config = dict(
    norm_place='pre',
    rope_theta=1000000.0,
    rope_fraction=1.0,
    init='orth',
    init_std_qkv=0.0334,
    init_std_o=0.0,
    init_std_down=0.0,
    lr_head=0.009,
    max_grad_norm=2.0,
    schedule='wsd',
    decay_shape='linear',
    final_lr_fraction=0.05,
)
Each number is 128 + 32 x the weight over its row's rms, rounded and kept within 0 to 255. Layers, rows and columns count from 0. Numbers have three digits each. The size before them is the row's rms in percent of the matrix's.

# down: layer 8 MLP down (transposed), 896x224, rms 0.00325, rows 556-615, columns 0-111
# up: layer 8 MLP up, 896x224, rms 0.0144, rows 557-616, columns 0-111
down556 243:109101103141190086121185159176126101103110160174127118134147120124078138114091084164115142155114120135087158171096136147097108148087144149112129101121124166147093087120178140081139146128101075141135124195169148147127166081155132113091126160143104140134072147145064134164081132155193188107129099125061079094142142114113166146064129173153
up557 016:137124102106129151145141115171121123163139110149066114098139171063122080189172149103121087106102119158182123102105106104109153154140080122095083061167145119174086142124136118113149208114148070099124126171128127153113132129172123154116149141143149071169162145097120122113106103065064214131095092120145120086161093142134140158093110118145
down557 011:137148130089078082090114169147117087112150123116115162165151155095157044104113160106189115094165131126071144108108116141121101067148125150179154109143103123167091139063125158160116066156129143178161079142144120169123158178068049121110143140153160183107113171149095147152078187124139133137134098126102136058082092086115109106091125120105
up558 021:080142139157087113100109155197104187097125125093145135162130168137135143154071204108062096128165125131197116133136117111103157060110093109107106102171109086159132149112096092160227141097106063150112086126174079148117135134117136107153106159137098169123117134159143139118161099099095134149176154146167124125137139127149133143150134158142
down558 013:131183103126090055110102128182087083156139091113143162182089123071153109142168134103187119078098141047128082107150088099132101080112086178152126114115148122115103090114144135131124094084178128171155103162132110170107145123092091069147176121130170154139119178135102107161116211127130093162141131120113113118129061132120167142100123135122
up559 019:139091165162131136124136152116146185191154133087119107161115142111161192091139181154111148130119109163094117106122162102139112136181118116109120151081119137157169109037145144143063067124148094093127145137108153111165122119126130150088123126103096155164123092157102118110124128147168121112112151023107090173162097135131120112111114086129
down559 013:086131122130159195148144132121129137159164145152136119064187146126137179136057057126139134086090116149204150057125164089120147155138157060162136145127126081102177087140148055112162143088111107165107135136139066168141104119177165190052139155129098106199182121135172074115153114128108118097078095127061158099124100156151110108133134160184
up560 023:111097135165117006153110146132098146147064151104142107179079133132103162098086121116112100137151076084140077164089121080113178123125136143167149165124133118104173066161077128114090095141129167184159096069138040080114140154157132115164030161087129137133098157146117102163141134120142088134118122148199137126116130168135111149101118140108
down560 016:110131164169108146175166120148082166169163174096094165148141118106069131139148142118127112140126113095139137084124129123145101184173127176122197176107156110036110139165130131097178141126147120156061153116147171069151094120163152119132108135151136192085129146101058118130145158211140104170138139133122126190143130145070160128092090178105
up561 020:078105163123090097180170157147108116138116157147115103140147132151144134153182146101075041155148079071127107164108126136152147115128113133192128155137125112112126100109112086106137161137138073158108117120158101121130114073137166070183073117074130129116140137147132120131107107118146145116108117152167108124063179143115126149146080169120
down561 014:101159133176087117091181134211134135177165120074085155196082122102125168119201116109111097150132133076116080094120099165107098150137083154068167140141182117068143169146143174129151127110156127139111135092096208100133079156139107148152135136164157125139111117155088103130114077118081083180132086136116173174164096127119093134112062114098
up562 020:114166147100145120087139115152127153091133143194179097106124108125115131125160174163129172111144159095122127181175158100169100139113138158191133150157096150104131127157099120118153170094093131154135076151149100134176134136123120103154143118148169128100136118134106163172172141125182139117137168197149134103131106127156125133154140165150
down562 017:127075119152123137109097110141106092079059116076136138217062114124135141157172149182125106173166139117130127132155118158079101143134090151108052133115154185150100139086125190122075119141083172068137142134099157106136121092122111106192143131088156091101100096137096139112135149099128099122175125110203138204162131130122173144144093083044
up563 017:181076181127080179119132141156106150094122148144129138168128113106154103098060018182088166110178126182132167109151120134135106169126137110128151093173155095060128180137110149121218112131131142145149111126125106192051122102163157140134129083057092119113123168077178130143190141151099088190134134139126141122064149096113180086138145183112
down563 013:123148139140117117113093113105091107173142106104127084124185129189156164109119144140077144137171135102137084110148168113150149153156140075127133171150143076143116148153119152080079151121178103079134170152111107126164095136119163138130175098083030078134093133115202089130111156094083115123128130127128083169117122134179084103146126167184
up564 019:087155097125111155149170154119069133131128092101115151147143197141174151082048189070063132111131132069128088152125104105118153084160120092122125140122111141205156103162124099139151125137067067110103154202124106172104118192213146138185136150080155146087107162122116143091158102161122103164152169103161100112114101162098102097143093136141
down564 012:115151155134148121109135111153136164139153111140165119157125156110104154157098111098182144097073106081130121111093136114093108133108105110126135128090149082113151126114135109132119132113150076145121115124129127199126104137053138086152140095146137157155150108172103117094149151122117097094135151152081052146094089128137116199106114125185
up565 019:113111104129142127155154141123138030186173088136064143131086169131120127085081160109104201127071148117161081141107155149088155130123148136149082139146150139116169070129150137107161154113106144111081125139125097160156126147134099175202199124164169089117128174106136136115107118141142111108107062132151089080141034138124162116116097110141
down565 013:120144152145095132086139143133090144140140149094150123158162197109156100141044122099160124122184119133094142094106149152125095130167128085177204163126081139098127159126116129223118088184091121176130091069109137159149125089125125116131108164181192165105130109143103137123135150161165128090127131100055139089123087109125119153070096157115
up566 245:132150143087176143080054089083123076114142112151178175116107116109110141124130135175157208177156150125085091174124161130105129162085144125101093106122142075140115116176138152081064128133093192174125135121129081049182088131090138141141133143184156166115152077130132144160136095141137166101137168150158183114143129158113121145117087154120
down566 259:163151118145092142126100121165096139168122140118093170116095105112144143135085138097121129138151155115078187163144118143161181147075172231149140136141115169141099092151131118130162117199060132161170135113125090152162156085201174103151098155099071128167118185116153145147119119151122109099130115096134109103103153185120108102101115156086
up567 020:166139140184116036208141114125117083140114147101095161145142120105091162079152150103118096109131115095153122125101118142117118115138130138154147144128120139078139065125068127174052123153150154139094138063142124108148094156157119098133130111134124150134115121146143119135097135111159123169117079198132154167113126158112115159106178158120
down567 014:148123170210110150171187132126146176149131181147073130119147083133063152181214154163043126105125098172140144123136120103165127169135124147110156146096129147094112162158115141108183104170143144131043188101112193043109113121165113089139050130143122176079107095146085156134122099183154175180113118118184141154146162109110113137101173127095
up568 238:128110103129094162177139118103166137106151089119103134135146093111090113107252163096129136128121102142106185145110118109166123161095120139169136145207118155113074137050132163090129126147136225139128072131069101142141162169184118141128095175078141118094120117113138131134104132121149110134084071136129109155105134140092135127133132146142
down568 253:122130090085157078135090165075197064135128136134031144171135108156121116131120140088118176181142181155071142164113060110151200121152141174174142115091148103119122147151107135100121125188142142104110112172143170076079139186119172100138125069127106113160107115115106122135134105142084164129089158110200109116087131140136149153140151092100
up569 040:133129142069174159161155155119091121114115169124119125131157114158149144102116113169129086157153104071154143154084187101170088057134185111178158141140082117056126118125127130120149122175134099148163084166094144107146112149199124102115084131103066143123165141157135116190118151142118130130134132089126103167112201129107111139106135164132
down569 030:141104155182123132146152154125106126129079067122122145164118144119136128090211149149121072163124134089145156152136088078082145076161144188122230074091178123177116120128115144106155116086129139126126119138136142091126097074140150146144145148150139151131057155129127152157151085117103167084107180146178082170089136196091098158136085114152
up570 031:142102137123137143215105111149109125143078216117112111138138115121091168123048113145151102152165097132165085109125129108212082132165162133128146138185124169052191080147114155069140155191162113151130088091100110067081093175134169118115131131155163131130149166136120127210136151133142148119107155073168113140129126148111094172109117108159
down570 022:106123144156065151168166145147108157137144158034101127110123152113140153063209142111070125171184127098144089070133136176119181141120089169125207142121136162074106079155110164128170148077134136140137160122127132083137172094168152123133167173181112163082138109102103137109134114178102130166081158121098107176119101175077141096088134185108
up571 234:135148125144101112089120170144103110127102181151131127099191110134115169127229132118084093137149110231091082125122094113156106159151130118177119121160148088184122060095162144168133122137090129130109117113091080141150125134165121105098108151044156137067121123127125116171096092107136162133081144098170142142136133119127123123094121144118
down571 235:094105090138190153118176119135144102150115126129118133105127116157143132148142077115137131130103161130137150025137107131160145112154098132135091129198140116123141149153141164155144138147069131108153148146120115120082143081096097154176172134113168158135168089154047182156121096124084133146141113083184168166148125117125147096177132104131
up572 022:133130118104079129122173112104102104120112114075206092118164096141110151136090130158101102196126095061183033139111157072134108155138141137107143069119138118186124162101105135122166101141105084198162115178125127149162124137145165086131057131100129144120150173158157128157126099075116133123146122145167128122113122076079114146106098162098
down572 016:133147107111091113090138150214164175164121077090137165101130110104092141148173113096109122151119165056138100125148088102118171096145097120086183121087177086068117155078114169101144110090170092129135150088112148111076085138111150143119149145138130109151115159123130096163141082180074060128125163158128148149154075142104098136106081090105
up573 017:113139131134135105083117115154155145138146141130109162148137159122140136208122141139165136054153164129133160099139082153085125098118172122086070097118114137160122172127154141113158117111147114126068131042153086147101109074097120111167174163180160127147101166149105143105127145094118115150166132154149116132180080164086145098134160133066
down573 011:131158190115115103164171118129069125114172176136135086161123151109129127053124099124118096044119101147142127104149157144199103153097147143121162131101103138086086140113166066122158083134125108197147134126111174153113160157152070142082114129158112187107108104134135157112130168148106121154151089151123161043135127134073105097126143174121
up574 084:144119172130134130184127084112086130160130186083074120176149097142155159084083129145120129101126100141133098156116160165130106164194161124177090101114152176142124048062149146076080176148121098075148090146152140096079109144171100170144169144126096126169132175107108105158090114132064048136125139100129095117140128164108085098107152158134
down574 072:148143137174163137079125114095164161098209113090146107136186168148126151110158148164124095139145141123182128132168105118092129104112124088144134130139185109090105159150120121090169141103118119121108198120133111122145160108118087065123187128153114159084156006189185129094124080153155143108048149183095116183062167099159115160120088132120
up575 019:168114124118104181108115129122124076083132149129116157184093141097132121177092055125157161102091164173143134108184118139173095149097117129091158089189154143136141139116107153173111056079115194143051152123138091151079092087124138138159150102101114106123129118122155117110131179076116063176149148111170134151121069108088148103145142151077
down575 016:154105140124116169149105107087132148175119113121151096076214163162071073120074141100104150094173160134116107112149147128157160153116156066145158135158125086098138120105090103064161118130141068109152146090070119108098076151111144083082140103095097111115119077143216112123126148186083157132154096155106152139096137085109053082103209120140
up576 039:151116120143121086163160128143157100088087177154128141174144106116063130134152070108167097142137128083148115128084115166143083184148205121146127151151125155077142096199112157085114107156163178105139131043180150166100084108117131174105166112120159118087099163159079120162119173113102165157119149133134114103101117124121104122134114105172
down576 027:169124184159072145160185168100131143182142133083135100093165117114115136106189134081098096132157132130111114112046122143146110128099138205155187143135105103108134143118157129104178096111125138163116167117085176066139143123137106206095075108156145165064098105126089167165094131157103182150119124163121122099147161076083079119115130138112
up577 018:182063140188097086130114119186154170136082157042119150188163140124129177140181134134095071154154103111125154135133132141103127128108188126125146102120120124096139108150107152109117123153156149158168111021070162135110120122161117141138055121073092151159123190139122119139122133113173101155123106130149178165081212118147126125099146171091
down577 010:123123169139120161184177124134086166137173110147091118115130118098087155108215110118125095138066085106150129089117110105158139210104154153131203150085156093104077150170121080130165135116110127195095147136185147096090100128149137197149129106121045162187103116143130155159157156154120119169066186150120114142196140149181107103144092173135
up578 014:152074147114154126138101115106146049090163100071131144159102121126133173096136242161093163185160146144176152136159137161150138120109150150198122078146087146066071139137130118132096139146140134162113123126081105142146145101130140087134205157114076088143125139101119133121150090127217112111146105157133124133089174123099146140149148156083
down578 009:124126119169117178066102155162137157128132138063126097112068130106154139111135131194128110089139119093142093109138110112098088181111195128080137118157128134136123169098169102155141125147141143157159146106053093106135103104148121172151130148111098066142119106156128074104100082081122088094123143145097146138182118122161108157109093126130
up579 020:115095115146162101168074149091154081144207140166127151133141109116141097114117124108093150128145109191130120176102130120108113086147056105145095130062164097112128130068119094154147074075109079143107123080170095154187126111132131117177142112104054144180098129132120135089097106107125041140121098113146146125132150130093155111088156157108
down579 013:136153138120166159124159124113171134181126178194093140122224136146087135110086091110086159146114163154140171121140127112174131076158137108142139142123118078137138179150132127119148120107151145151151121134108133132150118127122217090101131132123071137131107157130185123122144123179151163116131062123124117119059152129103138081121154161173
up580 022:105108108157076090180100126159171101110126174166095165152072098093129081130167129091156129110080119139175153164120177120072169132113124139184109122142159131041104111162109112156150125076109199125076130068222094139184106098081131142128127112090164108104077126135127094090131159106137067149132078200148116117110104104132160133121175112175
down580 015:146157129192073134115119147136117121183121182113115121135169119119137112111120192118108126137158140167104110128099145140152080121185180089176160158161094119088132148096096122104192051144117123119109155101065160083135160085148142129136097119115142117083068119112134128189094146184137169199206047101191192102165146062110096101102182156097
up581 015:142120103109175177140112135044138065128097136183128155060114118157139113148198080094182150091097151148045159138147061140148118163129112154145136126148147158091074087120130096165061124113129181117143193141128163109169167069089138136138082121169140114164122061085128120095082134168160068084116126125106181127123136129145141125138107102107
down581 010:118105111133165160095105086130255132091147085135106156078106129164079148154077144153115157210147120168096140189107144198069137153116138080080063121191091190156156130117087161121138165180113129065084153094129130033126110132143138127160052136116130093101191088138110172096135070127167133069147156117122146170207190108169122137113119102110
up582 231:136139081140143144134129149139100127154118135127173162065055089146102077193153115062117078129117074157144118114129042082152138090128137122190136134115132158191135038169175115093041123163109148119113166158139101079086108126115116123144124133029159135098165082115136149186128161154144094097107151107119127110134170095116104132146109174134
down582 234:110117103119171141176057119092131114133149098133114118083148117133041088109096107085164136147105127141115181095097106112144122136076119136139164115133130063122103141086116106082108120172143136149138129091093121062147124173110141125073108172117167156181104094133086163153097114149151174132154131125119034113111151076149174148157098111123
up583 021:167133165120120143084174135112126098113126102141142156110080126146107091131183185095130079144081155131139143045149136166158118073108170135111112112148096159068075118158138172152055117162189130107125165162159162129061103091086118161085171120140082129123184108126149156166108149160109171134110127122112107122103165104123142136208130131140
down583 015:124147111153094110150154128143142105090138113104130112126108163153114067121163163126174105088104110103122079120120079139100039099099154191180166070177122127172109113084184119094141109136083150145169132111083095079099119157100055146133118116147160146168177092133112117172122124106098149101158132162136130108173084117086103151118141111085
up584 022:199207149084184141059112181138082121081144093099099120156156155135141122150131139125142119084132168168121158122174104113160123157093131158062135106136107129153157139096099119189100132129139117137159178152114157167108146143130113099127221103202094161151141094115130150123130155125119167144143170110089162140129128150144155156164134137110
down584 017:130052092108170143117049086094186080096074074149146137118145079150098080173101139160119173131133159079104168173191138081158137120112119118133025130150129141162131114086104145078082156131097154083160121141133102133143102148107131074121120107042150105118127131141166101151132155101146142073116135113148122168110154104170132095132185061115
up585 018:119139145100142125105129150098110166175137120126132119106120149175158067116101134169110152065161131179086131138179130145087153046109121107094088106064129106166080144033143130139168103077083054088142120178121086178153124132147118138163056099117091168118114124087178153123145088150137067159131118100119153137098084135117141098138143175114
down585 013:092154126101189131101119073172130106103145163180133137153130120201117193136076117154163129133084192121137132107206160139123071162147136080145087160099133187103111166139099092091094154135099136131108134152124106177122082134126175097161144115115083116200160075134166083112210143068096099035141119103097126181119125172132117151145092176135
up586 025:147100083130129153186130109114135086095171117120162157142158134104121176177135150135160178112108141128106148151118097184143143189176097130134114049156124141160127103126137093135120118091141107137098170104133163156139108067138147101192168134081167148146067064108062095071132143121180073130161169136103160138144117143109122121119135116116
down586 017:161109181140131146096150111105218153161134120126162083094134124101092156125095090124115161096121094175133150125079131139148183191119138089030104131123073093149153149116139089125135128122125050136103118109080121151086129114129124142095101094129107087096126079182166123094066087158162124110123113165131143118187221114191092124109140108187
up587 138:128176132108124095065126096116137097150182152133135110164139107167169104123089145149079141079099113141196187092099142148103109109094136126106167169146132108067085158111157125105153143113121119109108086120121110137079152114073120125083219083176162113151131170136167124087129134113112124133146102150169114119141089100115126084130172110124
down587 130:131148146118133126152141128083051153109109179142096121145113132202115092153151108134121134090142073113174075125181170104095121215161134036108163135113136158173076124151152113150165179152205128122114161120120121086154105168149077181101090156128068135150111114129177144125153149170115046084109144160075125076099141130129118091112124117111
up588 246:103149117107112105077070084151092164092125115164191103098153087139108126045112074107186169152111125125142174116077068129073118145076152121083145104139122155134105157164124145108088123174109135111115173069121173104174092120125140116185204145151126120160115076131127117096141130116103209127109129193092195125094129141114125141169105085134
down588 249:213176145154107110112172132109086119176119157079079118126182107149157164189088097116119119115179164091113104190115095085141175139138106076167106110124146138171114125172159069092150163133138079125114131117174136072140125145145098162042119157105092121107131206099129097115088138123154130115087109196077122096138142145100141113144153100163
up589 245:125174167125090098165126156147129154101128063172104117121156102129136106104119183181123179159056088130072070145063153152146088165155164126106122104165141104186070131103158079125156148117122076134135142105152099203205127080122144142213123105071028167154131132146127143091100144117084127161148120108090101097129139154154141094181145047154
down589 243:130118191086115141072160100139153117203110102163132175210132119158126167132162168172087161163131132125078124125150136151121092112141105127107099094161143064156089159137107141153119026131145132109126140127128127135110096118089101117112183173150152137133104128119133103097168113093134133098108062096128184147120146138163123143175078157116
up590 030:071125139122147087065111139065081069162129067068107112090129120176096153117128164101094148141100163108072047128140131097186148134143092171150098149116140158230149121120124120146109188172162140125115181139142096115161142117107134103173158117199171113154141127123126142117114099141182146095126160172190104154122102139071112116147099138089
down590 024:126114124148135110080152120145138153128114097098160170170093170133100127213072100146128153116175093128150134143117104169083113140111091072060097137110116148140137140090146196202139105155105131116120102046111178121104091093161123094169089169142152130075129091149092158060148111113116086111133146108092199152162109108132128148092112101104
up591 022:153134086100112118095159156108108045084100087178171135122103156121095100179127086112185158114100149137127055153126071126150150193127149171145109079184158146169122131161161129143122128099142214132163200142165085177155103078137134133185115143127232102079126126083113126129151147146127099114134168137156134074120081137101127106141096144120
down591 016:162099164110134168079135129118180139157095065072183118123139147125070073134081159131154158139176154085074124101103160140112118129150134112122092151154088111129139141038126190095136141144104088092106120095053159116144112091087110148140086106080192090070127075131117152144103124165152146117194109167105164156147140063118101110076112068096
up592 019:073122116123132028154120148138135123159106117065133125142138120150113148120073138130101129188200071105151072144117126080050157077112135112110114130108152117150168134115115083111179122131100090172129111103114101107165148127113116126147115169157118142140089199148145115125140085096139093142116107110177114118139182137129079132086089134105
down592 014:110163144098148118113160115187095165142182154117104159137121122095079153094145088079137110128107139072116135110097114133135112106112107180115156108098135124085122134167169121179169129117165167197130100134157195133149167120132161131118156139166113198117123145103118131132181118162156110145100130146064095120107070167062179122102058135111
up593 040:069120150121065124137113158160122177174153127142122169132067153171122164148181173070077069142111124152171207107124156188157160100120089140211109138176085151071079080102116163122122147165101093095095095102195086130140096123144162165127101124045109141100129172127089133123119184171143094140125111140099122101074100141146130098152142149100
down593 029:125171137200113156146192136138091162092161194106145133180090219140125129079153181193097112135102108105166080102162089132082065181146146102128122124209174130134128160161145091162128132151130147123121098102101115080111142170131066087159148082121142145179134031188103124095102129147151140171135116166128171133114159116110149160134137145147
up594 025:165137171171154095098123152113106149174137179119066106096110118105121158072142172173114150103136196140106127101162149105185094158174121151166168163153102171097169107053116131156066127126172127090133131169118141116154135117156124113059154127080103120183162085113125139157117119126177077102109134093128126178147101165137130097150107157095
down594 019:099107141210214190126136091097125125118128148113131124109131123154084160163103111219059123096156084157202120098126170087094086183131144054114071182160136100155123096123166116098133135156123141101075175149108121091173096113167118149091088149088098107119135071155125131099127100136127138090097093143110167183124127136140131109150136122119
up595 020:143111131122134105166163139086135088159116168028066126171176142103147178101149211149117105133125105118174144107102126086120131148121152112113119081104137153147133110124127115133084131157127145133133153113127161183092105134173133131058170118079174152166085169112134083089098069110160103188116115050154126155138138138078082115042135129088
down595 014:120110160148141086111091166172158132158202165148153099057153077105133185116150107131089131094116129125147155164104157065166179146135157085095139129110085099102146134120133106135187097095153126183078165139151099154159176137164156163083073128132051152100113142156177128132148098141128146087073141119073098068130151169145046137084123172187
up596 021:131138125079130153135142151119172094109171078106117163142150143126145129134176142111125163092136137153085179106189110085089142123094099125109094060111135119162119133111132098154127132100128116114070196124127140194121128113081159133137222111160124080188101120092133124070184090098166143167100111093106139123125118146152142125133106108155
down596 015:095134107076137150104103083174160115091185174106124107098156136160090170076064083081169145121079177130087141119141156175132091136074140112126055092146110121141140137107144097111132135114098120148210107136147119158125146138121162134106139102137061122175183081154187059101159149117116120071126073154072131110143122122142095096118100122147
up597 239:137128145094111149151051147174092149166140058123154128112124068124158177113147126134128136151159142149160137160118136167110092123148146121147119130096147064092158059141110127165136104124092174093087166124145135136156183097107120078103079122149131138255126107165133144122155107172134116132154144136184098108145126113138165147132116156106
down597 222:144111085136154111193171083127132065178137176114120176135181103060157160177106120139185099125097175133143178122157132066105087087091161163117111120165099091179139108137155156141130103139168162143068108128177140143092106088144120075114176163130116154132144149111172080131141157103138112144063156104120111105155115080124140099149138087119
up598 025:158068156169185056119104139107126155207100102104058124140085153104118181081111128126153164123146130088079134114099152120141086137137127137138137182160137125085164082130155131077057200163156131134154126064100154079125148142114081187082146138119106119198116147119124095147073130149155132155096108113165141174124116157153125111121089099111
down598 019:092097170142124125179163097094081105136183167139104121159182139153153150159105093112150122139188056173117186083067143123135121167166121150126187168114098135064117104200134128179170124161106155162055151088162137093150180149199089180067072142162120175024122146088090175086159130137167143107108134071083119114140104142115132139124104162145
up599 226:079134088138158121127100094120090124060103095103142112195083156100117134129079173105115146087113138153171064127152108137113145078150138153106113070153142100181177142135180116116175141111123170131089109152115131149113139122170123124146143166128110089143098170115103136086141115147149129138153145075146061159141081108160095147111173138072
down599 231:112124146157119111146081122112076143122085130113187164129159070100162114142171110125134113111176072087145107083144081049121106130183095137103167132097117099141065168131138114136064103141143134169126128120123107144078126111060111195171191132056135113133114142166155086155060141165194096161129121117129099089135126035165162080124179117144
up600 025:120146118109120124095170172112145113167161120154119138118102164153127086060113175108128126121082154158126127087137124163071155074086168103077097178133121147069091108127193158114118115116129175075116103154156123187115110135095079194115179116149141142099127154098167159112124109173079119117114084097100085077154085129156168094167137093153
down600 019:099162104115140105134148136133076118114142197155119105140114132143161130118110141110168109109106126133090123139155154124138077133139159152215154111177079134153101129128161104156106126151100169163120118141136098161168172127117119143103109129150138148163143111088136128158176141125159162059119127120090092062138088133102163140103107155089
up601 223:146147109144103042148097154115088117134168133084103122098038109108098111123152135202098104163137105080108118103150194087128132156147124127113164145117145161090169087118096126086079100115144140156183117149111101124114138159146098096078124160065069108216141090092135112130111158119125178124148106179146169130154176105119129132102102120090
down601 238:121129148149140127092129166173159162098135204108136172113177105093132068145109068109152076105141105142119126195083114095151081112193081155062107162137132125120142160147163113154149079181166145101125145148128104122086149182078087124063075112127094131059135116101069090155065077130106137140171127099133104190126086103076153119118172136135
up602 232:073164108095129151064113120116107156112125113110111161116107150152150100174125094125121119096088065138135140122088133134087154112093098131109136126139136096247071101155131148095144120119107206130085148117117129077032101136104129128106096164096198133151104126145139136127085102130081159131129130142197137128116148139152108113154115098122
down602 233:182152118068117101172136119124088061164147131150100091172124188136095078186072121155158138133179137151070121055118137129128082117114145100102085182091170087119110107096157091085120218177131104137150147113157101140103082146135121128152089092083110105176127146172128189194121150160106087147145140139091117072141191136180116104126118122102
up603 022:097133132169081072066148085108140080153116117086138143131104110176091137125128193105074101126088157115148103090153133167109179090091122139103128116131140156133142135147072146175122125142172180141075141075170102069096097124076125118173143126207163143097156129139141158126130121115185111116121105201163140140145114136093105152189129163087
down603 016:130179115178088088116187137164091201175118167091121152121098177123072120168126124138123130074124121124136075100123065167115064131092141114117157125133124166077115144104162133163150115156141116168125123092091169073059092110167081081158111127185161179121120067138085146120127096165124102137133151170090188120163085104082135139093167113057
up604 021:123129156121126171092101131101199136121141139145134097084173065141124109123200148170163147123116183099159091139092141193117187141121156137116099134132104132095118151120143114125191122103143160072127083113207147159217134042087111131091178127156156156141166100142147147144124132112098151042145110140100090090138126100129145148136101149158
down604 014:122193131157154063068100139128118091135096095138136163141071114116135147145111143163127108102116162114157090203107145099135061127131174158182133125135099117166105148089162120217090044147145132157139098138140151151164102117141124172130074163135180150166072177138106154168094120106112109069127117154137156052144131111148157118143084149114
up605 089:128109133158119146087111118118107147141113086102092167104139135106119116160005163110152116068153172100120061112166112118155141151174111137124065134115143188084191088055105164128122153144122109132109164114164085121183175159140133141163177139171094160152128153104098149138152140166081134098124118097097140100104080150102162179150073105146
down605 084:056163086067149134119054116138152174104151129118181148125157148100154156181097140088143143126124145132186133146126104146112125137117116137108094131076111113094141134142146189170088109125133105130107111125106123180073172095129150055123120136171161148148198064154122119036171170166133115086125115110082107139118135145105168131105085122161
up606 026:133180193106126108086115154118137143072118111127158125156161090129147150084161163188163148116150156088169159094170121107129149141069186124102103088147081109106121155171096114153102117114106095137098120210177127121110115096080116125097202154138144142115131111164146132139208128093101154186095138131095109102109125113173111172168097097175
down606 018:090093065123125105104115101141128067093130149101141121151125089133133137121165123149114107115086143080137133175150141109157024117088142170154073086125124108110132100103205122132115079117130158112191137183122147134168172144121124137128149116103152126117133154148143080148145152110102112102135090138168159122102090094085134120134122096075
up607 020:105133097156086066151112117137120146133107146033143165198144134157127117126085118114078110136173085121163129139132106103035167089101106107119118080060132082144121130112114152108142072133098069148131122069102077098116121187116168126133096133130096135106103155128138128144170093083130137168126093127132167116100125133151107156074147135153
down607 015:113169123136095129131138140184086197153195218147101129096131087120118208106164112075140107102034151108149133096167115138176124155117110149123168123113146128061119160198126061099145144102148121169121138157149129149109114107135177095130150109191078147184167123127130052149136146163132092153108114142093116142148136167138129116116102182146
up608 249:142135161164134047098110113077172161075175119157099156169082118131131168101037139103140164109166123084153102166109135132176091102134167126097104140155149153134100104032129117134059140179160174124126117133160159071088168108106132073176224153153106116179129129158153135129108135129119140149144116132141080132166104165170153143143130092135
down608 248:047113101114149153131087150084174133155132134123129090180123091170144116145137134133122102099117130121207095124117184060144073132174163106144136126119136056154103078124148115150114104175165083115125098083112110109153140123158133166080179163125122131120106067130168106144155162203113119089125105125121147067085097110116120109137116120102
up609 016:122124114128103166165194103061167098138119168142083124160125133104112097130158075135116094152137095112128154099114125124091103161093160127138079093070135176100124124146129163105153079098148090116129133120103213178156126147135124204106179113142105066127111217156095156110131169115145175139079095071094095119116158069146111122101118078165
down609 010:128139155102109171102097190141160122061125146118187146062191165119101115078081116090134089172117144113148086102133115147085122113130161088193183153118134134145170169110101116117092136124104098111177114119135139123147091119116191166177157134103093104156172111124161126139120135163081110080098142153072112146090109134116107145137068145107
up610 021:103116116093135158115132143133117125125155158169132135109157130112133111163104126154153161122157191132122117171139091166125155176148147122108090081145124164156089148148194094042189148084104159077145137167176172200134125052150118126122161141062177123084063127090116112121148092130122115119152183097173122086125146138149132095098070120122
down610 014:128150175129171102083107129145150125108137101119165107134089092110127118094129117132123098088136124109128084180066154122121136168094161136083103133165104064187109173107157113149074108117148116122129141142071141170166132161056110200138113078097108116121098117168178146154086116120133102094141117141157088093182148105160128126162089142136
up611 018:103129121064169169220088142092134147105146112054149128108183120147171211102089154122180178096154118176114118117121117133104178074178085119086148089182076092156129124083158103153171096077098102110105097180080105166160158155144123087114083163133092149187116077140127098091140088129147086082183122123077162178143099152107126167108151141134
down611 012:124139083114170142124122090161193122133142139166115124090063100102147226127096092158149169147068160115150152150154137076154161151129134160073107119101097144127150085156127061137145147098173097187103093133167092169139124136160192125108111157115097116148180162138135100110158082117138109041105184121107115131151171189133148111140110126171
up612 021:111133099107130154173191123135137081156145057120187102130140156139100170175161127134128140124119115175093113088131057126081149152114116113090092070109152121231135156153167128120119136140141154126118174151102097139103092133155152094169096154197142131127104136115093106056158084123148162143121162140121130117197104135079113125120140125107
down612 014:140124150067090131138203175164150186136156141112167137106141151081098122100069070085179149111100125161101166080119106162118164117113104094087148094120105184100159126089140100148148134148128061165125100122138120163034154121129086144097129131191118170120180106145121137091119112148134094111131155156055145068132105120090107144074142116139
up613 201:156139140112134104177147116105119176129097113155139123138127144156133147128167189132163119137137128173149168098072086156147160127120075133073124088094124082163107163111147127188129109119119047125133122063113180104137117101098128097159043141105161115100088168118172133160142155107103110138152103087114118103132066144158142093138106125120
down613 214:153160130126139146087171134141148079090125144078107064156109173114146154071173111137087118118118136092128079112137142162145092135162075055146148156129144141100129204196128145130092145127108151143115144175138140141153124118080106111186176115117182096092150145108116091101109179137180129177117119117077139136135121111092142161149099082104
up614 235:137118181139107104123181102151133108132030126178158079167153138092116178147156055163104128055153143162052099086160076088133128227122124120134114115144112134230144122114102131142154125184188099134138143144134149103112131133116118144097123116171119168072179105138114137126120164119147159151078205153118102139155205174165131161099144104156
down614 231:146126098073037215084121152123150124123173081071176142126132162140107148132136109106081182085105119125130111112165112170116110089087135141127118112151090114120122122146106137108115139130120129082166106144132143137112091103156128186131186122135202070124134067142119113089077099118149149119102112106076199117115104056207109109088155086185
up615 018:168129135142094108136180088158148107134105130101145156160111159095128156130047162125129137121113138137203126082111115123130136109104117114089137065199125110140116134111113156130106130130116160173086083108127083108065105141147133114168106168099174178085131138155159113162140113083108095189128084156159155147147079143096120115106159201085
down615 013:176163139159111082140133153105084133171137134110140098118117120112163112128205158157080128049171132131131112082143098081188158117147120150157168127060124148085077103131122123130152093172196086176105146141086134135091165131145090082126116131129153178084081120160101214151115143207135148187123167162114105067077125133107090152076166106127
up616 033:108208109074153155087156101123138181144107070129152057112180132122138139140134104163187133096103163136112123072120081109076143150113120116023146118124122120236094159140165115105141132121088122102184105197101125172099135155124085121094115126185152167158136109143124114070129104117070184102164140153102150092188042144150141146114116085142